config.yaml
n_kv_head: 4
norm_eps: 1e-05
parallel_block: true
optimizer: "soap_variant"
weight_decay: 0.16
steps: 2961
Each number is 128 + 32 x the weight over its row's rms, rounded and kept within 0 to 255. Layers, rows and columns count from 0. Numbers have three digits each. The size before them is the row's rms in percent of the matrix's.

# v: layer 6 attention value, 256x256, rms 0.124, rows 79-127, columns 192-255
# o: layer 6 attention output (transposed), 256x256, rms 0.117, rows 79-127, columns 192-255
# q: layer 6 attention query, 256x256, rms 0.111, rows 128-178, columns 192-255
# k: layer 6 attention key, 256x256, rms 0.111, rows 128-178, columns 192-255
v79 097:139134199126109116148123204183167117167141048091161099134130178103134186098152150128146142049129120185130197103131143110163126164159128153139128115083172163122083146082140135068185130092103162
o79 097:154151126059114111115129123142157160172128184178102136173141095160138138158123150165112154165123190144100108167116169135117122120121193119139122161145164066186103115151137193114085079083110110
v80 099:116149161159104213123096111103114123137139089167148151088197161167065138162094122160153177153112081083125077092085134133132125087091114148131168160132141133147096153189093138174135169112087101
o80 097:124151101134128091047139167171065164100182128159140133083140108137177153114105174107082087171146178092143196125169160128107086105117165101121139121127111084127111155136131150110108132165106187
v81 104:081145140117090145161148119101046097144208169095112083102115106110150176135081126070114139105174171130150154107139179133095156132111126173125196110115097149106085107096147103126089151096127136
o81 096:133150157142103076130153125153137113144170093176127084167148164173100108074127166142083135171139142141141111126088115099123103199166135132154130143123125099110128125121099129144127173118141117
v82 100:160146126141120108168193198162146155149116143157158158153104204170116117146128111093147168057170085119117169145067086189102134177114147159064186127139173155142099175151127149179124132169108109
o82 092:115110095142153114164139173164141124137155142169087147140082146196085074115088155161162117206081115138100092116074108122151118116114080071116140131145110077128088149090120098105147100129117139
v83 106:179143131134144102089147109107130090131115149155130061171058132093120115154099139174134130150105119084187096041167090100147116115122141136120099153121090125127174078108104150107107116140089100
o83 099:112173138171173120081172099128198153174108112120092109125096150102108124101131163092137109164150152188141107165200168125160099132115134128145147116110176086149114162109100161146156112106116108
v84 107:103134127161141117129096160135155122150165135098152165165128166145089177179130133107094097136110130107155134170123086142137103102120149078147121169090121123121128131166108174145069145123062172
o84 100:069133161099059103091121095147110054130120098090139153137171097078127131109082143152112143151129166116167134090163156080103108106074118053128105117109087125140093077102095173110116079123160161
v85 105:086153110130142146133125088185199118175123104098088098102117113145111154157112079099102100121043193121158141106131082197091117130122137162112116085124076114082113156115116083120121083141116120
o85 097:122105158139144167080189184081122161096108113132070103123161176105140117173147115176094103188143084108150063134138162070074157121126179145131106134145143124163174106140112092152116107166200121
v86 107:101135126121228135147135153115123153100126087144082092128082117151113162117163125126044052097167133105118097103126127060053151131147170147042195119121117150096149147129124161088143143114134125
o86 096:127162109148107134098147152128144107211163143107152156127111130144144128132116110121081138092086152116099144076126146116085101172109134159126101109180125181125123164130163133107097153154101159
v87 096:190121139122108091136147116170076129143121147147133119130101188080161090126118135110219109184090126067120101166138134137155146094130110166136143127168168112098057131140132113131182114101123094
o87 093:135123109154155153145097140114107099121122075147105132139116167181067061082135178158115157135153142183103145123190113180174152160097139055126144136107151081126130136144099162155140135058115126
v88 094:188084104074101164167111097069156152103151141092120152117128129126108135121184148168173117153093121106126137111109128132109169122141099111116160101170157181076092156116118136149148164065126090
o88 093:146149136162081126088132129164114163071128111142171194162110176127160121145115086128073160145155109107094203126118151165122145056070094099144139165170112109103079175133108109193115138151143173
v89 100:134118096103077153166105140158089156133130082107120179145113183108087055105125133144100121103139112157091087138092137141123124142097152191167155086091140141144088143148179169157145100090107080
o89 099:148115180162103142198163076111033101142181137138161081127088156135166115101089078084149121150149166070155116160078127135129121108138131178120143175145144149128096075089168115191119117085137129
v90 095:130126071114132187104089172115142130170128108138165141156145147096136083128159140139120108115123101048168129100108095154116126139122164172163137106140137060165120182097151093121084151126105129
o90 093:078114119137105075170161115157127103112135102131164123151139123148124111073138072087142130037150122153122113120142180155088152168134056074081102145150122134137047137109130148106128112097143103
v91 101:138093124074172164083169163111145164112153168136115168120139063108111133169138098098120076138145094124136078147089165115126102066105083071139104146158154162120110088095125097102141146151130141
o91 092:108188108114117092178161163133112119154128108160125150118134177130085158082135104106189108110143092143147106164168196154084127133098108103085108131088192123206146117150139105121127152153095148
v92 099:105207109133131160199139145122173173151113130118120160114176181124140178145145095171142133168103164093076180139110133120172147163127168136158077103093082149131163128134165163129110118169130109
o92 098:117121183141150117117122116103145079213152109084104153132086138141120142104127163128054074111113139093185058107086172185141119080119150081115194050157191140106129143108126083146157093142153172
v93 103:107120118121119102140105224107113173116124112147127099076167118047159123139139127125024093176101144111076164090141131133125201082176119130077121127094135085232134082135134152160081167160115117
o93 094:111150186231097115115057143152130102059159105139066116108142070147106099141081153098135116128082153102179129140113117143128152165115135119159125139142081158151136141122099093152169093160110145
v94 107:150087179052065165099157164148091093165147121147174092152122153171099055093138142160098128108160172126151175110099098148148128131114154177100154173093081136122135158193145102150104088103088123
o94 103:128092120136147123120080119161135101108062133151070188127141155092135085125126129142160123061136135120137133198141111138128108068117148127115157113156120088192140140100068156112110127169097115
v95 104:126117146162134119151078145151091146105135090157138209109196088107139195148121124154076147130091165063140144167097187117144142127163177105120079134188093111107111104138119153152139138096141140
o95 097:127119166140097120067145128181120111058121117103074139112075178128104093153085112095104117118166214116075113113183130154164111133123102120141168142175148106117116076128136112092176161181161152
v96 103:152161121136069144130106084154125133117132156154099102125129135105112113175169163181127099149114119099135147055182125113195217133167134126125121083156124130089160087150106109146145167104121147
o96 093:141160121137130107131108117103162105149192087150101076149124131096122099063174088129125175118109114112158161185168150162085155123149164183084112133116172120104087107118124078069114111100144137
v97 096:177181129154166100123106113077134106103103193131105182191161151078212157189146161045119097153112143162095179169133106105127153126127143173137149172109122125113116135158062160034156125078174133
o97 091:141113142095091146119102124176123132094094122141156114144091114142119096124137164143104151110126175116177129134144139089133137131136155124129116188101132148106171105132124134098079155154046151
v98 100:035195190098141110124147101120094131139125144163110165108173125119178159127110138101126080064146126172141103088117130120109140117110153081106087146129176163107130166121165110145104154172138107
o98 097:111095101171126098121115177142157129158168153123087137085180063120124151124177171127129161123172133193126104114148105119156114125103139079137133187151104145152173082107159149142174130160167174
v99 110:131176144154106106119143136168109118165095141155155160179180149132094146068155111131087146153134138169107114132123117181149159099189067159182127158134084133139146129128158131116128096083130074
o99 098:154122110136146135169134133124133119088137106102132176083148153147127105147094150084155143122079135095108117119096206110130102165129123112081132121067084128111121094111123110141143145084139098
v100 098:126125127142102078134163091098119096102126112103153084091200144083150084168155104114207167149093124162160126134070128146137073132121114130149117120076171101127159145095164032094135150155147092
o100 096:152068194092069135114069125120153126173107133107171136148089193142132159072153111159122163090173164131109089167119094081161110138161147137127113131116087131082169106128150103137092157138102197
v101 100:124104121116115108093109107070145202141124115151106146132174114091120133096075120093108146136180175104134117165140152160094159146083071161113104113179185130204141141126140154092119186169163130
o101 100:147129167103138144102095133164144128165141126109119114111081069177121169128159155110139090146153108126100157161163080110136142103124149098081152104096078192135162160142131118124103127136047153
v102 100:094114171150139135159139114151144054132122125140120106106135151144149120188173110147094119138144125075155150156081108129117221132131140116149113122074143110161145047140126164127084109076156194
o102 102:092177066060064098123096077083105164104111082112176115163051091190078166142096064078131117073106071110119118143178133146102090177137152136138169107076142102138149134122118107127102097153136110
v103 097:136181145114121144099157099164114192128155132086172166111107071173117105150124095101136178121078081181176126029129095068146120164125152124081154127208187084165149130125143109130081121145124104
o103 093:097040113190139138144197158139102105142093136192119157135185127065126145143106138112113132104155120058127109138098165179182119106193106157130131144106129094121105125147121091142101108141102070
v104 104:139109220126105087156142163105115056129099160100141142147213117114118162155116091207145096127127171125162141147119168084138137138122117104102133099193151128119162142156136160106124103189107140
o104 098:149122112129020146120097149222135135093097133094122104093114130105116112148148144112196173159131135123152207098166166105098083110182141149146129162124152072140126082157117136165145077122109092
v105 104:132086070122105166144141131081167153097103123100087121132114153155129168124124089169106146120158137130113147151092117112090222135188051157122148194080171139170178121109214106118124190105174115
o105 093:124160127136128166126084165123063158111110191163152120139140143121120080176104125147111138170081164069119116124114115174077184116183112129089106155160112127189058133161080133148070102125118139
v106 107:074096164076198087140127125096152114121106136153088082116110088140105147134133115079110078132147086127105110119106137154078066134065142121134164184122180207148150146072080082154169137217119109
o106 095:096168118138127109122116147072121130119210125152111193155166090146148173095145105104156112090173091147132100078204098053101092133086124147119119152138157109121140184131143148124112138180151081
v107 101:180121159102136121218091151136127113136116126097085195160154118118141063114153137133188151115110088137163171091154171119147079136124101077076160173105104134108098087125148130169123088123141043
o107 100:110134142095100103138108192159064143155122132118141077075086139106083111034124140125065134142172115105132138128146140118125115094119141155161129078143129134096178083156165115021213083121085169
v108 101:100111095150165118148124108102147154157143090073152135167066087128126117138153161136095155153117118123060109107112156149099174083082095121088148104140143137172175134177083119118189040145104151
o108 106:141176133093156056058103071140106154150117146139099117076178114121131122151132163116132195155183134160197223189184172116144157166092111132135116072137086116175119134144107195153085132185110125
v109 104:073159121135106085091078102126127128141095156172158153109135164128040168118140093107133107069153098125098110096092050117167153114117142126078142127140122128155092130093098090112106084187111076
o109 096:156128181118132166133210119113161117162199099165098124083160110104150116144124118123132118143152141163182040088161153119075095113109113087149097098179118112120109086110103118125111091150128110
v110 102:128092099152122103125139103143129161114083176159076114177192154199166108115155160130141111099157163137127113163148089150142130122157174085152205162147151104100157121110163109133166127146089074
o110 099:145095162115147117150164156137012107181094087053114127136155177142119091220146130157161160162143163169111139090132108092107117115158099127125148125076155140098106152125080106098193126161133116
v111 097:135167096147105111141101124142141072147145178104133165086108122128103111115080141062162078154165121135071167086127135071108157039166166152094119136080077132119114107145129126146128126116140124
o111 093:186123153072151131148133207172107146099115131112181171113100089169062187140157151123094126131152112116178126133160154176152086157116119160131131133067143148169112102152131115137121148118130141
v112 105:175124132154112137146121114126112127079151082163116136145144081118132102100160089088141129115127124088077131116094119127118142138097094236123109113125158123112134100108108098117145125169141122
o112 100:140174138117121137145128171127112077188125130097114135086098214146083143158141094113149155136096091101152103117159164099159068187078169114123097121067160095079108126121147106139107138152128053
v113 105:163153139069141118111139130130113044160112104118134152136050196032127136089117138131155091125196131145091126110129156186118162084121078102096130099129149134117194160145128081132147172112101082
o113 098:161094120136193107169108137190115145147123200123135065147158093146107149115154132175180139111141125117196099199148095104125059178164104141094091120126169150138108096115184102048117123130132130
v114 101:123124145125156145085109163157127129134124096156100144138156183180190113111082154117116095120187078090090100131108084130135150156143133115124114154115148151118154121130137076131111147150101108
o114 094:053062149217146078137190134160104137126122149131139103122147078126093165165147133149108128131103130153130161139063106174155038159128115114046096106120160118112064174102151147126103131170124120
v115 096:049142114081126147123093188088142107120156107132138130132149109120141189077112160145074118140151139153127167108220134155144174140115118130133060115133116086107092164109142141113068141145078154
o115 092:124117135096123160142155126156156136146127110129136170148159092087143142114146129089138077117123086158141097144067146142121116151107129050091106172072159237104161166149073084138094136133091196
v116 100:149170111136109136096178148048109115042105084125126132051110138140171125101133107159173151111104176139152121087136140131172138181127134071122139101095150170109115122029076180108139146121100166
o116 090:156088113111149111162072140141120083134115096135140122164184140146091086122159100128157143155157140124097104144129113118104096141123116127090112173149117125153097127126105175142185120181144090
v117 110:116100114063099134102119113153143078130156131149134060131111144169114167124139121056108077103139088097091167150131141169146085141161093115120183134116154161093156124114091123141117137148119146
o117 098:080116133157129167101150121165103091122136088143146185073131095090127125142135117208098119060150157094173134084132032134078133183124169104143109112152144107153111155147120098121099188143102130
v118 107:104142120150148133144117126101143082162128102100133121099180129110194156143166119098137156091164086154136158129111143156134115120080127135090124147172145146143151066096153073081163145130134108
o118 100:121157155109097138108134152179098175196086137157154117139090118140128128148115146163123080102173132148127137113153116147095158178164107174071116158121205108123160153129154114150114159195178132
v119 109:151154143082158125099104109157168099158081127099121114147134170173154096137122087190098133120166220096183079141137093092173129113128081136135061160158102069077170091130139176092171115155134130
o119 102:134115077149136102132105074088116111133104110104134093107125172103051187189128190186127147103062117086166076108123110166069163116165099126090190169079163155054136110125161104099100070091152169
v120 107:138131093132086104116158169187127112118148105176081120168168163115129099131132205134154161153123147114140156118131104072093139103201126104118147154141093102085079089142226082112089106097143031
o120 097:150138169127092170162128126163154171133137116098152127118089117176084153154098131178140131118096119142106172166192095186097099113115141080136129114080124113106159071142096107131082110181118112
v121 110:042157146127121126127098150109135085111146113155140147155155141146177144122151128120111118120119125135192174130103113148138108124081123166088091179116189099183117083127125163127116112181147137
o121 099:185146139150115147101102155091152172038146177160125168112167122147105092055110128103130055068115163131090049121113076129126163115119141093071127111129123139154093143128078117132141123152138176
v122 096:115144129114102135100096131117057190088173101094199124141127134086121152130155099129088160138150124122090155108109080182113131112110123141119114120097119140075113145075113141119102138071128179
o122 094:072137112086129164157107091162156081099079182141105137142199101131134102114096156166128126201067106118136110167133111123137119082150122162181124162171054106165154131186116091111160144186112120
v123 103:122179166093139083133156135093153154117186153086187125162106131111104138119140110156112170136173109102195122142100174105140109145109099135162156143178099104103118120110162130130113143094140087
o123 098:117159096103086110090123154184124141172112144156109112171159134128159110091123198143116130144160129174145118077138132135121166137121140117104150079126169125130140098094123088111151170112110145
v124 113:200095168121127130224133120127081107169069151037089098147066109184075138075160079160182103141146134158142182143192144123157101110179123132153056183164136064136157133162099133168155148121167126
o124 102:124112126162177148141163125119135124157154111162099091146198106107114060181201138109107202091177159093088188145125168158074146132132138181132084056122139129128090141136141116085169079101175152
v125 106:163068124198122114107141168103086096148167118119120128088100144112154057136088112122211157066148125207176132108065160096117095077176061113107151106158152156100121075081176157129174088122168118
o125 090:118088161189132138110139182160114125130139098139180116112139117120089108065134143101115080148117185128175141149122113153127119182136098139151176143113121118179091085166148123093081142054136099
v126 096:164143195075139182155064143138168127095041151160167097148065114112104161093178134114153134094086179129143151132124138138045137100143188175113106089138141121146121163136147124136135137094068104
o126 093:088181158125092213155128102122100116153125160115168147137164111163158151204159176099177122114135121146125106143114178134138099134125123154107196106159066127116103148082151093135149110069164097
v127 106:089172098140170133122080169105157104176139111084173124135108107079155189064120148104101083084141087152126093106161108096164093135128047131134126116161161172118122097124164127142148128148164157
o127 099:091071106144132090118162074196188133156129148134101090124129117103174163178138063144136119131156192152144087108061103146106162149129116135168113122107099082151116092194134172120078155156153138
q128 095:139077113130075185129104149141118127185115122166159129124144131183133152117150023134112179108179133111173143139151100126105121183083114142195153150128068104109184140129127118150145177152190181
k128 067:141062079109097108117147091139135141119164068130120173119142077084071114113114120137122108139123151088099140069166140162114181091089142135060202128052163093110154127098133072135151116070137160
q129 064:116117123173091179123104122128130093183144125168139130113140086135129131156153095138136172100136172130212162130171092088099088169124115125157167145092101095095152149133074104128129130165213147
k129 150:145125148124116186085103178110113163129115145150133180143150149143178185144142120101122206118169141124098137128155169129157103119131164168161166155074080168140217098103143140133148185112164184
q130 061:075063168146180075094156110151151127185184107155114145140112142123151103146116140132103132159121140104127131096127140096115116085192131141105102147080151089142086188158143098122062117108100079
k130 125:123129099180114126171098159136127132128129126143105071142119162114151136111129113070129112124067098180074065087029130128139163093152140071117103048111094150159091136119119093086134145173115124
q131 110:096153157086169170123106128114128098132118161156145109162119114160173170160140074161125171159134187090135161109109131125126130134128140142127141157084135123195138104115144167103137137178150122
k131 092:139134157148112185069080175117127114142099166121153184165139123133158183225155142120137185087185107178130136143177176083175122140134156198136148161141122108141156098112178160126139225103158166
q132 072:144106089145124109084173096072150112109134079171091087141127135137140091141133143143185173173095101179107108179046107121111099143127145132139135154125139094136132135177143187078062086155134111
k132 087:121187152099085164106135103125065103175140121122054143092099079143054112095098192082125101112106107122055139097072125098121109096097154108105102089084050160139112116120081136097104136145177133
q133 086:110140135146090169173123144114114131165120172170138134101122164158179145133117103126172157148126177153149202181146123176163165144145105135160139187128153117093157144121143154128159169123176081
k133 102:126144164142113155105094134162118126144113098117115169092195139118146120144109116139177162119157160136116090108120119157133139171100186106164176167100137130143092073147122133125167169114178146
q134 082:128019137108132177072079178118132142134072142186105159157181160095163164161143115113125125119114167103180081164141160181162106166119125143152167180191072119158141100153151127162144128094144127
k134 090:122133134134151144100093115151116138117167120097090083129104121137092154103164100125116148136125191123033122154131125100084167114118145110102170145116214138102098164158169090135117171155204150
q135 078:211132112141124134113131123134130125138121108185128064147091142151117176200116166093103118125127017157085112104109128118127091171077100130126172144084061091129139149134176118140152148139124081
k135 094:117142140130060123137152124123166124076164149132127117135134142122127059101132144126067071133064108114115069162067112158079141118163166151128109093106112098096104137121077072151120088120000153
q136 092:100095155134071073115183064113130157111132108135121074121077133123099064097141158121098124120114115160109126173152105141054098120094019115140135104164091095093069133155104121116123113115138095
k136 077:122130180184114083088147153080098106096127105172151104115112122106173151137139089108123119179124156106130149102085130117138132147172188142081152160093131151182128092126147156124100152132054116
q137 069:120123149182159117134139177125107162180089156135096120136149051077179193174154104135203114105108159156139139145133125145137176173069088077198140121170153134073127150108161173150126178164154154
k137 101:145160171066095154135144147126126132151148152166128169116114162108145178148097133167165143154173148074156122131173158131150070155123162180190134108112138146105195149134150158115167184073193124
q138 090:106138089147141123114175079148108107098163188064082090128111150079104076112086170133159153180110156162143105141132097103076102165147118106127149108140107113161119080168091163181136096097152128
k138 107:150137152069102168041118166109125113129046142152164168105126144165186142155126096117113138097146098098077129210154143144159134151125127177161181177137121126108157091114117102127144181055134112
q139 093:150109150060116171065083181115097090127100152115139157147130228188110072128074135125076161164149058180154117143139165172129087110154151169141174167145088090174143136122158106144170147092150180
k139 091:144129115153118096147129113120124121103137071115154078126124143166150150138162152113143137115123190087182124114028105067132136205092162176140172071113108170169070128124121152114117148141094086
q140 098:098171141165146104130149138129119067180110158131139128113090116182095123070044115126147142117144089106117109150126169158107142198128161096169125159148103071147099088164142129114087142110139089
k140 094:101086141096175124124093116131107104123158068155143159150104107131087161121157167175079132171151167123189132181192133173146111100127126127142158128114126151143164132150129148161106172124102146
q141 096:100081152118070120070103148107107135114093142144109124160142137133129184108130094066153159135110146120126154160105148102153103206107050102066125179176173142116076098106105152109088046159067121
k141 092:175166110112123186098119147160120131132135081150152100131143120142127131140113140100074113133181140094159149100125152133149190207102117127099153103082151173156202175145086110193168166082187168
q142 094:119120119077084116158102126186145159131118086128145155132119133105104139141139097122140055157098122109122146088188158124238173136137141122143098117106163094143108086123165184099132161097131173
k142 088:127104126135133105113149145112172172148092102156137130131174129085089157135085143141103124091142093169091155114127102144106121146107104116148139158135143067065118184139152121105148123169106151
q143 097:120155135141142101148131146101115111195097108129136115143134131115165148112116073144131128187123056093174092132190127183136186182133164085102118108144132111089213142091101060110133123125180104
k143 097:054142094131107175129106112151170139142113148142061099159115144126091117109150142115150150113080094103055096136183104150146105170143104116084086088099136164155086098138104184163152116109108083
q144 099:175136144161181140136103142142140121209095120126138139116103100130123170090112142139166124095117174091193125087119139146107097096159111130115169146173066132146155141131100112083210219102125139
k144 103:151134128075158109137129142144105123157142107196163099066113132152104109105138146132106072157128040112129109207081110136111153107118104107110073087077166066142106123114076133101107075137129112
q145 098:140124156110100118159141176078158129107101126130118130145102138110105098101118152154144127148161096121116078115096166166139108102148158104094104092072101099205133063120115093193126141173087118
k145 097:124142109200132144073091158113097144133126161100142144118152187118181130170191136151135131103125084057173105138180100120122109148080153112154118136089159125128109130118122108135131149078195139
q146 098:090084084067152179103136080145155077149104106096119144129162128114177159139118096110156173126175083143157075115110126142121155127106165116136103195076136125128116092170140062120166119165146083
k146 097:161150109131072171139117165110181157103113118184128086106119118114120128108132085143102173140130150077154111178146127071144126105091165164145129129107192113122181075144145154203089089123110207
q147 092:140131190091145212109144130110178128160128150133110135120169099157094127158152149196124130179137134154140151163093132134138112214130148130159135063112166152113172126147194169185111187124080147
k147 093:118101102150068137153139044097112133107148128191120089148122135124127152088150161137148086119120107118130160170105036152078074157085120086126140155166081133222133151141101108088165107087096070
q148 092:137119169208106143063157102133127132143138108099050170090086152163173080161153112149165106190190151131093056149078157113120140114148126135130103132159079116178121101126176174149155099133131141
k148 092:099131061110138080152114138155072139142143125140169094204054114112129136108141156123123154116125071083177159148144156150119122204135098170130173120081156167128101105141130138133165123199125115
q149 104:142114127122105171130170096082150124135144154099181163123115112194127087087125074148068093126065125143129144141084100079184130181124176107098096146158115138147096122105090129119108104098151090
k149 094:117130170138172106135087127158096116053119142137089141124144213146142124141121123125125124148223117095204183194145129126150079113127092088153113099158157154134105096191117135118153152110103161
q150 102:174138102150126178125121116111114085153109158126112116143205124069160124117103119111157106148162189084088173148026142126128128054113130160066108165102117114095162123134094150122102143109109087
k150 093:131086070138097143099130089108150152065126128152092140140143150121092179193180152123058202096195143169090145126156115084110175155092086172162096111153112117072113118154116099148085140183102151
q151 095:181083121119138132159095169142076091150098112118165089117196129128155139176135087140126186101098103125126093146155086169140098103141156127165168165083080069101133102076076122171143126141156155
k151 093:115175133136150055143174078081183093109138133134095082148121141102086091113102156098103043156058142067122186145069102098150138094127061160116090100118132075143167127143144136109097115126161099
q152 096:140112106107127124133097168157146136074133112104118124133124129091140177155101095114151097131177088175116152090084127182125102092108137156156087112199095090151124099140121150120148147099125095
k152 091:067114160138129118108114134138121140159151195075102088106099088127140099102179084150074084101150116060119151123122168172096091125121119096057178120096140148123072126139077124151127136085137143
q153 097:110115146093144147123148115083064122121148156078196113082166090170177184102135095135125113138096110100123167107141101206084183123092117180096145142146170106114086158166105149123139056119136100
k153 094:141217137104129135101149089180199125111120126143142074170043151111186153115129155143126139123139113191049061114138155086144138065125110092069160090162157154107116106133139141073156114189115139
q154 098:159151139099177106111162113085162138111133149144100153146065136140119159148152131163100121111123142070076153178173140165122108106104041164105157151150053154162139125099084140152119144118169141
k154 094:103083073142135151065097121069181102178132153130171093124134135113203144133139080152132134175155124122123129096143105211097159075117172095172102137142127123169119115119123177080126057110140148
q155 093:098136107138139142159156166157139142150109146096199117135098117135106109150109151112120145115150151113133123050168118158162151133147080136125149128076187108104128139104157148192087128169084106
k155 089:149132087151152130124096134111112092101088095206135169044166152113131158196133171116158144160096086121115139146066110144104091123112170120152181122180142131112198092139177140132172098151126142
q156 099:160151129117109092121091149148123145135179102136072145124148100088149147104142124164147147159152152151062152102112127113112103053126120162087157130080084158090129156081112177166097090062074093
k156 092:109137124098108150094082146095108111179112110122114135146124159091101086118168170105086141126205141127153116146213073168115149073145191098129133159159131135100121062140176155189166183201161085
q157 094:138125120137127089133142175158104165187118121155077131188136157133145094164051164136182192117120120090153178073065148096071156127139148130144134119097111128134102128163151110145194165158147117
k157 095:136161114104168161101109136106137175146118170137122062123148108116136175143137084099107145167157106120174083115168176101154110159194135161130186059080129150176164098145154101142127127120084117
q158 097:123175148166138192102118137161100165167108133192152149087070096123150127125129142094094161160094149154157134139108134079184136128152127112146080165093130130097083125153109142144201082121135075
k158 091:091103093146081102133150087135165101175130062053070123133127110066126134142064064137113192148146129080117174202135087163089162105121108097086137092114173146165165134126142090175157198125141123
q159 094:147136088113116094151140155175180215098138116140094106111121106152192094087172111138168127078114138130078167124169101125122107133113153124106097118101113085157128186150171140078182154117143198
k159 088:123155117149121160154148119142160136168227124141147144211133146096150111133128098160034195133150165136133111081075147084191169135129161089117137134174141151163166129141128121153131128135112142
q160 095:132143121104106144111110191141178138211169127167130157191137135157175167158106131171177137088186181099134099142088102113147128106143167097093172138123110213130078156153118138100153166126136106
k160 094:178129083164136133146172095092047093127145146116105091120097111099095111058087119091128139161106094183102160114141111109117125115120151105097113121125055090115126086149123140168161137138127115
q161 096:166119201091156136176173172095175120166163183148122098133173123162116114145053132148144114123078109153114128164084178137121108132136188116113108117155165126098204127165157081088156114126056101
k161 095:157142087132094140124152107104164144152147150131134127173112109116090154157131110113079153057159151144151082186162133139142146133129150158099117099093161152149151117140096190166135131113145160
q162 091:152151066082175099122155139073075136089137103128158098131043131153171094086177114167123117166133093191113155191162210126150152091103111096142071145136138123117063137162106151124106163148107115
k162 096:117101163087121153128126100156114168071129121148131165091104102075113109103123141156112173096178089123133134081131131117121109120129139121132189159126131147171146176136118131098143124118199124
q163 092:093157143147148133121103175095074150083089137166109151083111171126182122122161116114180132085063090113124205056080108161146126155147113105165161117114169142131154160151139126162105118082138111
k163 090:109079065118154139171160187146131130108172130110172121127131146140077123178085208143178086135110128184084135110161179144130152180171154121142149120171099103086111100148121131120177093160181102
q164 098:180129141121221146129143131119148154172136148089181157133118102118164122190100127151080176168137183126120092232103140076113136122126142129121134168161135143154198092120124122101161209177153164
k164 097:139142110162131091164135163122093111132122141108144098156102063101103119100124170118112133161149068115078159151080110133131097078067059140131109108172143147120081133174093114125051095140092125
q165 100:092135071137135116126138140141063111147123136097144124127116124169097115147082074133182113151106045154094124130102063111118109120135078071114106125189138167042129113113153129159132168093097155
k165 101:102159155117133111105095094151197144126151083191086150072179114099111190157184187100111104162088212125146142126127121158192143151145131161163185094114116149076168163171139171104131134119166093
q166 095:135139113110062078100128132123144162158139140137122127185124137167086123162132105147130145177161061145144125096051166127113066139110094176205154113114157166087118138056087137162126102132195140
k166 098:157198122129110106143179136064128058075137120115130126121111102115116053132178177075108060127089063167166136142149127145137130083129134067123164140103135113163091125177139183112118116146119084
q167 093:119168129137147149143128125141152124129160199137164175118152084099121134080080149196195138106102138172153080162091104092111112182117110133104135154128112101144120093197173107166067130158183133
k167 090:148083212157131115165134087137113149144172144184114138118159134103149093101132142111126126102087079155162123138102150158138091134114173090166058139105095077145119211096103125131076089167136101
q168 090:154126139137120180129107108130144160126127101137074096153099190151130095127133167171154091138113081161111099134120165124154121091072158137109119151191170119106121123089106146063136155131125147
k168 090:134132151117133133106090120147155106144149170122092108136139080092142198168158135132119181131113109187119126108138137115126137106124165152153133110069087102148100108130140128137110079097142129
q169 100:165128140126121156094120105136125112160103108131166133143205111162082152104126097095127105134088130143092140255121117182108091082155151141090131118173159075109134139108184099092140181161128099
k169 098:147101128097135107172146113184104143160144175093159093136152141132136161140105178082082130141173093159121083123133100128185120099183098124135110124079128125079106152147094109148129082171142139
q170 092:121071100193096128087120140129148079090154067125105137100110143140131162107167136206139133138109123098086138067129105196149180133112168083092171158114089165068128133167181133108147150164084135
k170 091:121154098063155130159169059147114127131121087155106087111169158119117155158144094096220117100154154100128149099106098109152165102125142141135117139123161115102122154110114168159152095161095103
q171 093:060123143099157146100111129114168106148169097161175139165138148161127142134117169201089144128158127118211090141123159100119122085168101086144130183115139079083100088115113121103052133135149112
k171 090:191166123146106070094101132170139117164149149190115107145120102144118132098120108144136180171114090164156193107102109170100121108096102191081107164105121163124158152129120136165137130143082172
q172 095:124106115156063111107134119097124139171129173103140120166198103198122141180162097137091144079127129127175170204109165137087102118108163142152157120100130084111127181167127144096114117208181115
k172 090:101090145162143124181118076152110079105102062149164088089109164104141155165133145076146131147126023119096160167153130137150146114090194114099121122125133100131129104165096031161100088163109078
q173 095:107134128182101142069119113171145120121076154156135066092196164137126142206136156180133108145090083175165166166171110108084085079147070143148124109136099149129110104149107118129154149161085088
k173 094:138083125106148196171087131205074144122107123128166135169177102121161117159142086104065142121116132096115122100104076176107195167167193155124064121144133108163137098179124060084133148096117151
q174 095:119122123117111156159071172151163086118070148137130151160172197125150155091069083103117166104073138148118148103121084111181108122076093090164120146114074186123143069102155138177119188125162061
k174 089:100094123123077119099127157087113113094116143110134096100115122080123111160151156112152100128112158099120124119084089101144121053189162106180121103177144139147138177158135107160113054137120079
q175 087:154157132105120153112122138131165119138073215060055088167140124152117121091093099115113108133167142074085130137134148107150111133144091134145122178148142211170131170161122102171162186165105101
k175 088:087134136118110119114106202143090120097160093151137057071105138123096108083105150128178125170111141188158133135108069162082219155044170135170127064132141134118094155127126128096114138062149162
q176 095:177184112150131099135105140086131114115105146098038200105133127070104118162164154107101122092185068168147133112109130139096100099134147129128114107085109144146105147088169112087224127142139077
k176 097:165132104120125107165077104118111159132125149134116100143054083169181168126062111073207196066122196116107113130095095136099140106165118078145101144113107089156122159101112083091130177113132195
q177 097:204127091127138127087129183060147110133162160128160084129165139127164140107209109154088108140139042150130152119140076081153156121113177123128075145093083126131145109063129127069150084092073143
k177 100:094074163183112115128120168150064055172135167147097202191153140132081205127095131129105186125139170062113144120078153129106090139144089155115173122088089117114110132138138177170062088112166131
q178 098:121063126198130073106054128159095108108158170131108069082090118067099140123149095082106114112101128182137087103095158120164101097074127066128127133157114089162100170085130115129191114141161100
k178 091:108130095116168194160139127124073096180097118129145102135123138112127158120169113166171180107155152052136158142114094157151100117167096108140115149116116124130137187167140091189157133105119135